Each number is 128 + 32 x the weight over its row's rms, rounded and kept within 0 to 255. Layers, rows and columns count from 0. Numbers have three digits each. The size before them is the row's rms in percent of the matrix's.

# gate: layer 5 MLP gate, 320x128, rms 0.141, rows 14-80, columns 64-127
# up: layer 5 MLP up, 320x128, rms 0.129, rows 14-80, columns 64-127
# down: layer 5 MLP down (transposed), 320x128, rms 0.124, rows 14-79, columns 64-127
gate14 134:129108177132141143134121120122104137121133115159063161098056152158108127139095130121161135126187068105133133100092167083177084134094164128107128067111170112192091117102087059154125112121164122
up14 110:143105157125126180123125166134186162124157112123125134118138095122090041152127141126103146080141149138167087136150088097130145054130159184194151158138182112123136133129104093144133112077181101
down14 110:095106167144149114128134114132119116168236109166074146092147164116141136100165089136161124123115137146134131103103123203159177099137160110118103130178118141160172137155126153106132110134142156
gate15 087:107143149104137141094093174111137148105142077163116156038141157094117121148125131128116064075147086135158118106118081156048150105129151124124141094073121135142129146147120192105127164115142121
up15 097:138128122130128182136138097109131123210144182111155168168124162115106167101174170126193125149187157117122109138072117135052167144157142178107176167126147054129187152150117151131152095117133073
down15 093:093120130112182173149161125086139165134196094113085171105094184095083148168125112114147099130173124104151192084113074150132149136166166175147155109114143109106138148121178184136140152091155102
gate16 099:104103175108136167091161149094091123139114141088094130127119152128121115145163065117116121116138107123125184172134156129128091149151113120091192115069152138085123111198142133133103174095121072
up16 104:138206108159088122089129151206086075124156165106129193107108132161142088143071149166125137098183140123099162122156140137158096121071114175178169126123133133191118087111119103135157153083113096
down16 103:141156126168153102110173126177092090164183138130162144077124156158067133135072179189139183081106091135172115113131128132175087110118093140159137108158094164121121160102122151159118169053169093
gate17 089:125127120165103133166125146119098181077128145108122101082119128115091106178159159095099123135140110130103151095130129184196122143146157160136110138133135153104129191078112130063119168105185086
up17 093:135091097073144124082102131128170077147065138117172070123100132139128155143123141176101169124125165152171069140153095073174128198118146120098117109072109104133120103103163155082155123133203164
down17 094:196130120182054126121126154122072210130184140105115172103139176096172094054139151106141121132127119147070130178112170167140156147081161144167113107149159156177137115180126091135159117118065127
gate18 087:084163127157126119175108126153155182100207127126145118105108118131130110136112138133120216143129129095097172099197139123143154085116088113210113158162152118116145111126186116131119140157110110
up18 095:130138166114112107125145189069117150032088097145137084137087149103153092170120152169124122110130156122125110117185152111112170086131122155133086141162111142176174131160141124112136115162143165
down18 095:169125104151096075110052141057144133102151078103159152169126159067107075121160057098126079123138128140142096100162081141066162141117118132099060133101170104088157141124104107138139166132175102
gate19 084:120138107135111124118092092091102141146145158212117145071101085106134110127117087142100122144083059103162118077144143152083132086141139179122137133102095128177133118180170147083106165127158079
up19 096:119081143102143139162166093097128106153140149115105170111182138136105083070154141117157161116169041143128133096150143104095087135103123107095148137180135140132136165158119052181098123088097173
down19 099:106148148167112111097034082095144127123148104162065181072083068032094158138110075099093129149115096106121139107184118150080109058187132180136174150125124119167114143162121133145136130137085141
gate20 090:154138131142092101122136122174121147099067051134161059128127152113125161160158172128153129135114143116174130125222141165091153096124184125169115085094138179130162164131175110104131162169120106
up20 099:137118114132140129052128094156088172066148156126134145067109159150117168195139143106155127143090125086066142080150200164136074162092096121105150123134156108127075156083124132127151147118106144
down20 099:126127100131141117133083162109183139110135091075105089143122138059144114128146088102069102080121136094176118154100147149127117163111125168125108126126088128141126148119112078166159126184129140
gate21 122:148109152154121118166149080156124137124215075097090144141139064139121116110197087169170061087124115140174111119141139141127131063140115102165169089160081125157138156134133174128181145114095121
up21 105:123198106170133085065103143069170146133138101105188113109072125126162125106151134099133147161175138119148077098097136099109107136133127115185135097130111061117111076183139126128110179140155199
down21 106:080127097104093104099086158220093162107059168154030114127178133113091155145140115115139132148117082133094111155070190097124171078108160094116112092101162161146124129155159116131099037168077126
gate22 088:138115113103104138164132132145177131081100176117060171113142138139173105116088168182166107131178118104116134094167119072150093117136174124124112080163167170137106120175084091220122154074083084
up22 103:106100123108104139153129076113157129091145051128145156136167116107128115061216204124146170160104126073141106160050131158105100101105127086076129067117163137162135154204111109101081111178142143
down22 101:124149123087173105162165136189138116104094158104145107102121113194114181124141163146145212160149158107102136178109141094112028127094138127163132076125179114175086147130129136131075143104133141
gate23 089:146154059141072146100141126168170085131159089161110118104134076100112126122167017164136117058162082093097148122100079103142100141126151142103181172139113146150116124124148160177127200171121106
up23 105:069097173157155106129121161126099121122133110094124225126122115103121185087110124134138169134113159129121133140133171176144111053087104073115128128127111092120120119183113139106064151122107143
down23 108:180156154123125161111210138132105141161085176124164165175125140182167143101155161135145161161154105129088131093155163145146120130105101098158081068120141131130151178106128161147167038160117143
gate24 097:132098103179122147136122158158182111062068112147158168081051106107114203172117145091116138100070120122111114148127119125155134080081137150063123184149098162134099121193127102108140135100111118
up24 094:152097108112121127183110124144184092111147129136090115129132106140128180107116124120084083154187194151133091118103108065119136116128134091113137147161102125164123144141146163161148083089091134
down24 099:145137107123132119151124093166164130135143128125100175122106073131082124165131107105126112135160079127103060145199141060130166140202150147102183207157103136183108128111191102119167175140119122
gate25 108:152129092108084205118143097086139080196174105102144127167128126090126141133115116138134106141121085042118113091074125141071064125159108059139102135172067120076092118111150126066145122160184125
up25 108:124150127064089112092140151123084172120110125164182131164093099103171104189208136130127169148128169120096135143130071105149098130103171089143038107111120126082120193152082153121116132112115125
down25 100:141114053113109144108163163150143104111145122153121156183146129123170133104146104144158095072130133116154098119118135108133161170081115217116071112182112138166134120144168167123157129154136104
gate26 107:037095108137071138108162070125104129112173098128133135145151124113133142117120149098122104124126124145153139122119074117087177133199158089183182129126146156083196113160068110110158111131125144
up26 103:171108156166126113162124150106076150180172136124144136150063089117151145128127149112075183153125176132087177163070154035156041136129088111144069211104126135176113148118131158189168184084099109
down26 101:155132152118135079156145161148052117114131065117187093098118203165140110146165135152108117103163158091144141105150091076148102143092121108128076120143143117148069115059137108169103166125133110
gate27 103:122118143145115193039108050129154161104182142156109164138121082114118177111125110062154118151150129137115103125119121106112119152138120082193094127153148147075124123058162185126168050117150159
up27 100:112191106169185153095141120158141114192147098106133165113136167146077123087115112158118083108102155163163054103145132168108134147149097193121062116167096118125200179130152161169142139150145071
down27 103:119129172150155149080141112157131110117086161124145234125111161123118148098124139079158135174138154087113108135100125146121112167190129058189131123095083147094114049134119134130079150106151098
gate28 102:084178182114099165146103120096188090122151132100103107104138108144087168130117095138122076109137101076090151091132154085111153097187154122180180090183103166157127117164131159135139119161174151
up28 115:129136136156170161167151112172127158148160139173122111145168110180147156153110175170092140138113118129185091168142145146149075141070112084130139112063106099128109168153136118073159135108097094
down28 101:092145121146111146096173126135118126122140103126113132123109089183054129131126153138129104146097154118146121110113137127120137116134152150113126116096085140159147160155143086102145128124163152
gate29 091:107193154110133145130138162138164137139136082171123091069180077100122088158161120096135122102143113099102127089150105124187132083109147118126110089083061106135139156135082105139148160113194169
up29 105:116162156119121160146112106110146106114098204144118077099172121158163173166105146164187116203131148158081129142100111142124104088092093163121135161083156099114127139082075088105135098176088088
down29 105:122096130209140160088099115110118146145160077159072170150114180062044139148130105142153140114082217161140138120130164100076111161069186116106141180126114139119122167195151096116161159127131100
gate30 097:130134152145109147105177082187104099110110142133118057132136142128143193188153165075131149117114129110157086134176148136134161099175134098138094153100152134126158124137146162093123169196153140
up30 100:181141085110105154112158133117109065147116135198149121092124172105139105137126166091159141148117139147159099160114088113130144057185190152126080164087164160064181124090124085110127075120193100
down30 097:182147169118113137122154149185107047166161134140136114156162134122142109101094168104201097105114176161130133150118110126050121096130127125076074143126113098073188162110084136113132146118143096
gate31 096:157120110121126187128091120125072117102180061082171159155106103112144085160140091126097092166109109140115151143121083140137119092150130089144171093171115124092146109161161138122171151117167101
up31 091:169129078085117171140119106131147169106150176154106099084075154131096110158127139158133106120132106167105119136132134096138162209129151155106131112177140134153105145082184185071101185132128116
down31 094:157115152097106120043052134104146180157157143157102154183144169136146163151095123110118167129194177140115144172114121132110165149157109117180139144156127091098138147092152090170118093108107144
gate32 108:075143157096111142160127081128148138110154121081166085161079090179157141121113169142164143107107110070141139140136086147117116103105169134114123074175204149107064098205136126132145139095098148
up32 096:075140123085159161144157187146084118164091150084132153102129126175108084167062106162154124152162094135180139082137087109207144123096132137130171136127162135177138131183151099138156114143073131
down32 100:182204115163104135103169162163165179149116098119138144120164158126119162134125133088099099086074168122165173155122109131105113141173106090144139148117080111050161145126086149106104149166204160
gate33 095:106106171165146148137151125103149090149129103141135179093215176139170113130122136065146109165110130148141123116163124147050124202142128123099125175073128139056080188138150150067164108126148117
up33 096:162140176129112092086100153103156114134191171083110125152130091153145149114104108155124120074158137157116126122155160150123086152129126160204099115128092143170093104082163090171137140152092177
down33 098:118150141088146103158099151128076084147124102120085113108119169077113147154133178175133124157144157093105149108150159111120114150137112096176160084097093091090156158099120181173121073146122175
gate34 109:115147138125139102091136107159135179116122170148093142111179176128115079169095100117069126156135127096081160058122175107105128160160155140208193110118114107156133083127143110143116160143131076
up34 107:049109110149144064087136158120136104155144097178139090145087135160127140152123093113081162028112114183148126129070134176136129111116193095138109110096135108083206111136114095118143076111085152
down34 109:173116147125158175108115154122088121121192158139091123109085131147126060151112138130069141149113156112099061147146174128119074152155131097111203175141087117145139154125182087141171126169053131
gate35 084:100172140130135110120109131103120130088154179157128131125144119135136115140186071082142155072101162129137201144095137161184082111138160147134127129095089060117154094134117098106120150061138129
up35 094:111106177175099115107065107163140194090154135046042170095095139122129127139158128118142135140154103148123135157147120120074148150132098204108109134125125156132092138160159136109143179106136093
down35 093:116139149063146069127216159107078050124099157108141107089105138179136137144107163091112171102082153135133149112069162092183130093164109079149152062122130095109066084115097135107087089203178108
gate36 099:171106114150131132180133104133138069104132149130105185129129064093104107131119151190125106087098131115136134116124101158057216085111058086209166071095123136126097190126126099135160175184101142
up36 097:160119128168088130109126034158053155157105154158130198157148115110102169086101109103175155141133173147129167133143128151106149120188100127092123124105136152121154151141058060083088220112163140
down36 099:103108118130144172066093091151196151125170083115122121104085082087089126134132124129083109151128169094124086097201133136148142146136165135138058138113110102133109107133106141089153156066141139
gate37 092:103127131129148161117129134114140136129123144229067081104156147171106129192149088146069143154144085099146141084132128146087126193122100160104156170120149143071114167143098119176213135137163096
up37 097:135151179147115096135118035123161119123069155149166120144142151177157140156087154119144111133090121146115129144165090082151170136108115166159113119124117156159164134099136097126100063147103172
down37 100:174157118130116085114138135110140078121116089141165126167147131110174104075140162132097128153095182132078091148074124134148128093118096103135137088132135114111070074094156106116033066100102160
gate38 111:141129149148151137175140076187144147139165150139139223137174157137116141112103131126108104119097129123104189114143160124101125112168096082211209120156070156134167124132151097156111125155159180
up38 109:147121130137104162169084094137103112141138128151158167138114097074115105096108113154129147103114161111093190096138151147166149115077154177135134106180212126136165055176095161162150176138084045
down38 111:104168158108106139084131200104133159082117111126149125103160093126112104178125195134133117114122086143129181145165143087121125182156078177147096115092155101138047139143144101107147130083179111
gate39 092:153162112135089142152100105100139144143122161181174133101172159163108074151107157154151090193144143122134090129183138152114151194094119143138137173174113171109133079128152117118111115170147129
up39 099:126146166168153136121164087161122102165145186088094115099135137148135139130096153107159147155134126075142177104060071146066130163185118175082178122134184154105124188119127167161102092165138166
down39 096:181118154111197129159244102128142108161134138069100079122105126147106135161146103155120188099142168118118090138184121169074092112096131148123130100065117128126131173115122108099104127124174164
gate40 096:090145142184134159140160079106146169164154126154099160137111109129097180190100160102061126121143112090173167083140111114119141172169137141146120196124129093122111083102113125135150165124121175
up40 092:086151162141103074139111123105088131137185132082126076155027100123154141138088197135122104141144152117135128159091154173136068117123112176124136160162119167164130101112128162126105078119138129
down40 097:190121110094089147125139185132155109138132154142147179120098107115151098115159102163121148105154150098120114147119134151121141145044096118118154133107153135138145178127146120142103102146206146
gate41 096:097128095145119077111151116196139123156147103150055156080195162148120171097081133079108153101213171085114103083105108057119125143163087145120097181177122147126127159108149124098158145122113115
up41 096:130132082099113113118142138104167080188070146147073158102096136129147144167161132115127126122122124168196053145122081058109161094132114156135096072123181098169099091113150126133210167186084091
down41 098:140152119158110142140125181125107091129130100153080175045146181104125106172084065113076089082177157135120176146130152136088105163154158115112094171122122182066082106123111121141169130132100116
gate42 111:133152112112129101128137063106120100128159127167133125168133104143062159102114156117103134093122161149112136115134143093145160145124147105166162133110097146115086184068207221083140127119182131
up42 103:152132130081157120098165068082171123128148115135122161081144091120104140170076172120102090118108165166104155099084098122106155104121133114141133043128160180071114116086146094200101103116140152
down42 102:046097116157179158127127140097164157109144117138146153103104109105168121116073097167188131122175126070092181148106129120111146111159129146100145177134141129094206201113121088180146116109153122
gate43 097:064108114129161076107117143194113127132151114113180088133143119143099166093115111110069102115166105138133156098087124138141122128143176105130151115161114154105081133150185115076090148141105100
up43 106:161110103071132089140116124092083180146174144114102177061184136156140093099142118127085124133131142106189187172083186176201112147120124079108136168147102123126182152117096128181145113095165089
down43 106:099152121132156137123183102081078157132088123098140132125093124192162071100134146087092133150146108130127140095122182142230141140102127107112125085144161149150111080119144097144133043149155118
gate44 086:114190052161149108130104111101147111128101088110170135153126117103155149104117116113147165145170084060138160124098175180046107128117072132169140111098134193085122144173098111110131140128121074
up44 101:134109129167107064138094145149141174065163117155117117170164100171168162086109134117154128078185140135145164162120141112084166128170161071165118106152179107135160140171101101198126132146118075
down44 100:165103143080143082103156127109124107154110205098144106164127108201129142126148210106179186118104144133094149103138188131191100140146118111185130087079167071127098121124124192153134079101119148
gate45 097:095117104201116157088101075161129107138120130126129111129144133077099163192145130078081168128101084087120160084142138166081105118113112071111131135077123089178113162131134123154116136141145109
up45 099:153096136154099169081089100108171144086111168091163125157094145105069216148139138124174111174098154154114144121165119110108171130133179179178156126122120178140146113166123165066154128119135097
down45 096:138123149144144092111148149179119059160108132149101164132115156128093098111197101135108107082173160128164073132093124100095129140176115154129063094081136153109147172168110091123113171085146073
gate46 113:095079111114132164165174146074127161139167140182097160146158110124099109097117160146098094200113124135111167072098126141051125168135156115109053092176065171133136122131125104177103161096075163
up46 108:082114072150165113139128140118140197124140115174126171112183146153078160081165139133149139144147122147129156084081136095094088091174136166079111144136134120143123056186092163091110175089124108
down46 106:153118113144131178130138120081160138093131121097112096106122123117144121108151082121106135155131157138125064167184136093075149108125121150183079124091088138144139137184091107125084183105176111
gate47 094:110141094118144147103121142084137106111080126148146098113172154150113146076156148107132103065115085133169083128152122093140156099200101151061100146076170127113089139121137088069118105153150164
up47 102:113139150121145141118190135118097097095113087154109113106136136102123091129139157114133166141108108135176153106104148183135133118152139100120145118163160177071140177140162161169069153081154157
down47 100:159116175113086119100137118117128133075149142133145161161070139152149104107100139142160123125113121140117115142087111128140066116083089101134148081144151111207159119132168176174138065160140192
gate48 083:149168114145092146124215121156159084170125168197153185126120146167092156106164124105152159078141142094100133148153094130159098180126130115149073098164163176135180097153087088172085084142122158
up48 103:123093100199244098121142136102159165167066108145107102090127137109133137135137170168142095135080071121159132122090148132134127119101083087065120140118112150074082149147104130149107125205161144
down48 103:102115132150112117159241122174116067142139161117163172093114131173130143110129201110178173100108143127120156131142104140183122114102147146182144105101134162084122125098146190137128118059114136
gate49 088:121073184162114188125121103090137154183029111157070168102133151133118125127215071165182123177171118105085122107086127144041070075145124163136155146077143056107148065123112148111091115080130179
up49 094:111085099075165110141134152068107129102072087152136121123120099099109169156153134228136077119145137118170113154108114144081101094131145066153155097101163128147126054141073098091175081135155126
down49 093:097139120173094114113103096131174102112078132068119107146175122061164128098038120138107076144110130085154186092197123143110116175166180186076091158186136197152096138164132152116107143127102114
gate50 110:095128102126098158167116143139163106152147099136157105117143118123118176157090136044100094143118087152142171100163074060134156148160084100172151101084160140148165179111183121153159133110077110
up50 106:174151150115140127153160154093132209092092144111159155137159116122123150140113138138147181113125148122071107123131171185139109194082134149128147131143149112162151173093085143088114122179196118
down50 106:101124131116138149181175090102144173094097114105093133183140156098135104103164154165109191108167145108103090168092188165109091116124150118158145127166178129106152148176148108100112093179134103
gate51 089:100137131140160170191110133200149149105110073093111143149193183119101100166105100106121092158063102099171123133133100121084140153153166115097202046151146130080145165161165110133164153146121107
up51 095:099157105120083108133164095172127143109225145138154146137082054151155158168092134105126112190137107101104098122086110155139087142142185110141097160162114103153052150090128134109094143085129105
down51 100:146141115133121156151138121126146078119139077126132101140149166122055091150184136139122086117138080151143196146112025152094180116166160162073183160164090178136133134110111075131119151116080118
gate52 116:044146125147140156162071043120104175123132074114109151087095116071095069134166147117066120119135082129168180092112096098085116095180156100150114145132112188137106107128097131136123163128172172
up52 121:075093086154169191127136080103150135118154109076127164102141105081101116132189120195107139127093109101100146076138097107115138056147101158194176126175103145102127103127124140130122132151115083
down52 098:094123140171128140124111126124112150114159120118132106137162114076158094126128106163125122112137108072100155087138100134091145127167128154120161128144107137111138138098127162125145136131121129
gate53 115:139081157160137114156105072103182194112189108073135102117124118156121119138130133170178141151106078116150128026129118110105087161126154096095120112123113107129139103147117068111124124120081079
up53 100:119075078119038162139114136079055140112136132152158124221191162132112160133097146122088142172119128111119148097115123104138138095151157105138153188101074118156150104132091092134136121110079137
down53 101:127170123127110121171178087143176092131023091090111161093072112169106122082118106103123068165110085111170126104125130056129088131135091093173080143096157148147132175094110135179115182121141113
gate54 092:063076120090125128070145084138128120078117133132137132128090085126156100184164171186163104100100131116151168148059129120181091127116113102089093107103118130113115117152150159154106164101158173
up54 095:079136109136125107161106104077175106107165144132183137154092092099096125149122089158109074127144112101159140135116125063132169138151079112160101176123105124156157055139189154067077091157120172
down54 100:119118088153152162224140091156147176141159132164114171082113077108122216128115146139111085187102147128084151127174107093139178065170153166154170102102147156104159130088129099155131117089091136
gate55 089:136109163223121144185126127107082111095113123119146133144069103112108098154137092110144073121174146123194128101178145123094163132154094115137148106077147134110172082113196149161149153172124134
up55 092:164156115140201119114104141168099143148119123109102093091117183139157113091144175069088133120124109180116064184183141157057144112116148150161112100092113084097175141137140127099144139126123106
down55 088:158148166119155112172163200177121080144156187154147107197135181186162133072168153165165127116134190194158103185148131089125123097097134081114150100133183108106184161130122115139151148074094131
gate56 086:109176089151159176131199140170183073097159122137109124136150148157089165174106144132157135119138091130108156103115102125129211133116170088129138143172129100102136117115182101132117139073148088
up56 092:138163082099102109089113157104141101107165126076147084146108136130134116117106162107095165099129159133138089109164121130130192189111176137138087151206078062162156138106163120145134139122105130
down56 096:144099091108143118092115118079095117108145155089131165148102207056139077091152118130108104152160157116130116122163134110085133160098128166126134144129160136127141106137083099120110107085121191
gate57 099:071122132163100151155167131139065119105147067162117132108159144166079157082120177114102127092143082084159138156087165107109105131139122157067101173171099154118129147135114117124151147143085121
up57 098:071215052150168127147168124106091059121134110122133125160108119098099089132056161143105139065106118130098153145130130162161131136159125130113145149139106152096108071147067072176135144101134151
down57 094:168100080158182085165146117146140159116160174116130148114077130163124156063096067133144142125143147119122103131108149151102115176111134148104149098019132125130173127143118196121124146110160173
gate58 097:086133086111185124071139128107084064149115171073160125159160121121115114138121143080142139138125134146191087128162069128129115197120160087125152154151118173120091086182107103140153085102177085
up58 098:137090091112171131190134129120131138155176108098117163107118121164066093126076079124148130214157147092129176075102125104145124111164167119107110153120145079183172130151097088130062098131103109
down58 103:131063118155181058122167122128104145150128125174113132072095101113107122098167108101069081132079141147145138138135139156143149114085158143175105100140157116128105126096103110106187166167154124
gate59 109:102127125147092140221131120187114138093122131097086136152110086134092104156099153153066105092176104128142128092125113087095190204121130090191107158122107141132143120135145188124152087163100130
up59 099:150107154131117136181107106219096110093099144058079159063112140134106068162089152163127134100099123115094150142192089176180089114136136152133104095110155085092198080055099133157145137155159148
down59 098:126084158132162109102080123120065093113175094161179173139120138120151165114126140143148090141143156077113092126131101104128066122166122189160132109160175110120155083081135064140153113139131078
gate60 116:095169173142086141109156150152119182166147098148089136150122132105123111134147152157126147147108110112137169149082132125157140118163154081147126147083122060075125085125148167154215143072102129
up60 103:161117116125092105172133116129124128129115179132100149151087136160125096133177113148166070153201127124067108104146146123157088151094224153061062105191125102171108171178177163132127047135106148
down60 102:086133138108101110150074183139083140048153130140143089156147112114147133117199120146072120132159120176158134116100084096153122142167225083133136088134183186183158158095115122139105113096145134
gate61 082:084117101169110149159158085153209114081130100124124120072126124102102169127092175114095160131159072090104154119120069137090148132126136086098121124108170144128135116136125098150121151143110052
up61 091:153105140103064097133108136116090104119127139073128138080178206108157126082106157102146147111148124128078095120120120145113108123091090107100088094085161108097193163151113094136072068139124102
down61 094:168186135124110141086180153137107136137106166146171131111113164190183080137082188152174140128159162158055085140094113156097123188117106156175095074076172099132142120084065123169137069120093127
gate62 108:110120178198149147172134073131137091116160083171103137095156097087130122139125083163120090139116067109108117072100119092115118166128177151197149093125114162125125159111183132146109120141168112
up62 122:116096164168140134167101149102140078109152100143161132114102069121129179157174075185145147089104079099124147177144121157170122112146132123125188165134067201104072102123105067179118076146100119
down62 105:157129129137147183127138115132118139091119151163122122164137102146113134157172138116114124115129088118133103134125145070107098150127200126136115107142105174147136155122135127135153117159137104
gate63 088:092112097181092150110229130157141168103187147099117165129096089118123202137145179102148147088104118125096169123102148143144201138149139107141127194107158148145081147119185127105112187062087099
up63 084:114141117148160093056138130152094088144119149087112152171142113112101108061107144112186146093095112114099093108199129149075140156098159128120081122075185065154139178154200094086129139108176134
down63 090:197097171100085170079111132136131113143133166107070124159158137084155135056123092145126121098168116058130079151141127141104130129105084189135131073131106079163125126132134120123071082149133134
gate64 092:099139129123159094123105118138174119114098149122177059086161129118175093121103104131119095106128047182097191111095187138206117121111167069105115101144146153099118109135218133206082120107074106
up64 097:188155131152116142173124137138114088150117131141146027133118073112142169113173158068087132172120120077156129090130068136138159149168140147155138187155048136134147061096131155169098103090082134
down64 093:072099077124100124165141107104152126078170141178120187129132119091103096193162082099148127098163118154067137156218078143158124165160189101144140123113142138126069143139105090140111201117095063
gate65 114:092130092124101144151125116092093091117188102154124149144130103123088181143117138137109148161100170142133142070117143133147075119151138109128115139129139158101121105172137170106101145084120165
up65 106:081109164130152105128128131167075139083099061191129135165149106133170140135088153162127141086117152120173135145121090139143126158171129158106114094167115169087158160153152103152151169153149116
down65 102:114092140146133118151124183167093057155087131171126170142133131095171079179111104132122147050128123124107123138127055176100141062138128189165137046175079093086142136152105133099169107125101150
gate66 079:109136126158086134138144167155151110101123160138149124142147058133159109210170103072138089105143117127170088121159123114134169141165079142165147042153107143125142119106207122111112192160065093
up66 092:113121073137145094128213128099189127128127061132155109085092103136158081125117089190150116102104136151154124121140105128081110141116132086165139178141079142119170114124130127129210101123108086
down66 086:205134124098149092115157167165074107168150170087134152136090180143140113136089201135185155122126132102097103135104163131125118130060085110148086067133111092113163094070105149142120072125089140
gate67 110:116114175145176175088112138177105113168116091104127102188112085132151122121168117143093168113114139122132198126084118101089093142133176112137156155116113168112090090191086085166151080114157157
up67 098:118109105149117116092176134074051122176144142128104137124066182103088068120149136091138126137120138141129136142144121103101112141140057109045112116141140081129104105180109151160152143115147162
down67 103:049128114138136129177131111104157154105100151136119134142121143110153143113074091115181134128113135131122161077130102165162183148132124160148105088096184113115120151181145138149202109145124161
gate68 082:142086127096148123164078108124151157110127097093086116119110101144123157087162111099114187126134191122149121069135116139112065141155163094134172154125190149136095117086117132122135130170093089
up68 100:096167094163101146109097106062149083168189069067186132143138057127120186090092132149083156119159103134098104098129109149193182152108127107164095118111100112106150167105118116135182107111112092
down68 104:089107111132130132172196164180101082116147172178110142106131096204126126122128214148113164117152151117098157154137138103188156076042089103169180080096150130109165158146163081199143122048125133
gate69 097:140106131143123148166147146181125125106110069122102156071167140105140132087138121125156149127165107076184113163083232134116131100096155104098148073146077150173176165176123112091134126082136142
up69 103:171152121157166128132155182145147093111154147107180140138186108115141155062123129151170132157115149127067120072165145117195120092125119094120176069075161158156147126125092121153091187155122150
down69 104:133109112117127117164235121113142121124064145105110094173101096214104154136076141131125179152131151104094124125114076087142102188138123120153181126103129074157140158075087113146102099148144165
gate70 103:097139213165119115093115139218199170107105119142087133120157147118113078131117101133099131124169132051097181116104124127134121163155142104118148125112136126077161132164107091184139183103153134
up70 098:087131116109111166072075098062134182152115114119152194129165111155121180096168182088119187138146139152103120155181105104143132088092110167095091156108189087114156142171129138093114131108116153
down70 099:119169145092139121158129108156115163157081123166156139163180091158141083144120152123159149140136161177115207121130135071120150106166148086108092144104136097162128137128094187130181130125137111
gate71 107:096125088170149171162159178092133142197201099119139106126111105181139143142146141109154126178164126084116177135106081088078098117204147079128088142160139079103116117099125151169174076170153151
up71 101:113097119145123142077124205056156139112176100114136068137136118098110182078117147085144120109182134119133145145089046101133088058168103145155118160112075143127064079096123097115114138115141142
down71 101:151148138086082147150124103177140122158135185211143185127114176131131151108153167125140148116123124160142133142177159169111176129033144112130115102156113121161075150138076118122158131070124064
gate72 112:126093178119144150158136139093140060093093201109136174069153136121074124152163170179154083180084116140145157157175124102084146120090133134141150100123122180129154129217127106156144134186085090
up72 103:034091158181086144149071162110133111142160113081191154140175097131140115096165149112073133117075122091158125143135108100140127104129143085094134108140123100150150201189162115163129075111080123
down72 105:124108141121096181116123125128093099105107104063135129068113106170074121121147078158097137138081085135116069165100160093118118139123105092130042110128120095102165128150174052158118079164144119
gate73 115:080134163132147147163138146175147146066140183113127089157131163102123121121141099115083134171121154148159092118124164101167189095125121147165153102183053124128180141204156151131185155119154096
up73 106:173112177151122138140148144158081133149061137055132134144187085152117169132201098138156102113188109141089156130119076071123133109117131075133125082146126112126087106126111156110102199152144134
down73 104:115118117109120103118131127067096143118134162116142154097116106157127195162125177149145153120141089109097179109137098129135115207142171093101061137129173153137080078076094103120091117098172056
gate74 093:132094100154146175164115108161158095168130134085162182170151141147131082173154139128133157134159106144082099115140129058106081086104149112158160139071152166136173082129093135155123168147045115
up74 103:171187186130171125192150123150170134145106063179111129136137100138168121100126110086181164128090115125127162106098104179117185137173155139124148078138077122107146135110156079154127086121124123
down74 106:137167131119123127170177123173130135094133193087194122122105107188146121132109206142152162186157143094131141135084136076188136093144128093177139163131154116096129084144161135179103093103124202
gate75 079:162151152168160117095079114083131091118113129148148130147120105110148172184137104075155165108110135077141114151066118140122054189105115211230177119135138106175099125134111136165097134126130100
up75 091:131132115046156067093142132134061094152122087100178094171151154093134105138159174132129152098223114192139104142135141097183095137147152097154120070092161114141127147162118127170096091090126130
down75 086:091110117187164150108062057109170140105101105150176095099141096087140174188135025076151089168128109180125173143115133151109116130155117171119169186167155170131088151152159123150112171111080137
gate76 178:083090136172145181136116088127175129147166089150107138090132065107074144142092136152080076142094093052177131084110155118095116117179139107105179120180106148129119131169165106099162143175101130
up76 183:162172136087113094126165159152095124119095179132122115167150169186178140143159148149165178150152151159075156179170137152164137124091090122185086136069147119131119110077105150140107121093125120
down76 104:129118149107131149139146127122109122112133119122135154114136124160121099127146140122142144120140138139127134124116109142128120143137124147104111131125132112162126137110124123134115120134129108
gate77 098:094124171143100100161120116206183134111179149094126132089157117120113136122140123161127168088088083073091189139137120142174154103133235095137137075120120131114083097181131152137167162135173130
up77 092:174130098105121146173189074126148154110117099133106076142095099190103130162131133170171110192138093182169138159149137088173123166157118128150129189117110161148121189048166176151107134095077129
down77 099:095158124104104124109168128128150122116091145112122138120124109124096157114140105149127191111102136113153179132116135081179128095159091102139148144146162156156163147139156178154141162094170120
gate78 087:120163129158078144150105043109111108171100143084128161111139090093123126142102120185166095169103130083160149120125128194157111052152136088080143095115155102146140096175070125122109127146149083
up78 100:120107108090066152121155126158146130087207192137080109164107146124147134094150161105134151130166125102153086145118060072108117177127150175049091174109117101141164146166146168104109132122147051
down78 100:131138113076113124161147173149097112139095121114157136084176160221156138124124147172129188135114133132118098196123148091198117098103128152124122099104126134140194104119108134161115133120141121
gate79 092:124156137091127107160176152122161163156112128107134086162149087145095109148197156094109108102185128130185130059092222122133108118180140124126139146127118185138124106133119142098104133124131134
up79 099:083139146123123144101115098121133128196105156071108193157154134155127190146171107076139126072178175152142131135081125118128061106132086130165140132122149119102142098145105137099107129132098112
down79 102:180172146125159097127059116144101172154139099131097134196101170104117117107168070133080052150144121137147111129144182150091123137130124111118174146107123123174164100128193112107088157169127112
gate80 086:073147141170139063206085078096154124085145145098132074135102132123119084183117142100106093113175133122207128079116116097113158083139154158195131072084099152158162105109158147099151134121140117
up80 093:115187134177075113121113104172177117088144110155114120107140159110096105070161127142098083150168118132120153121137112123117101143137096151177094099112073167098115130096131157150142182128145040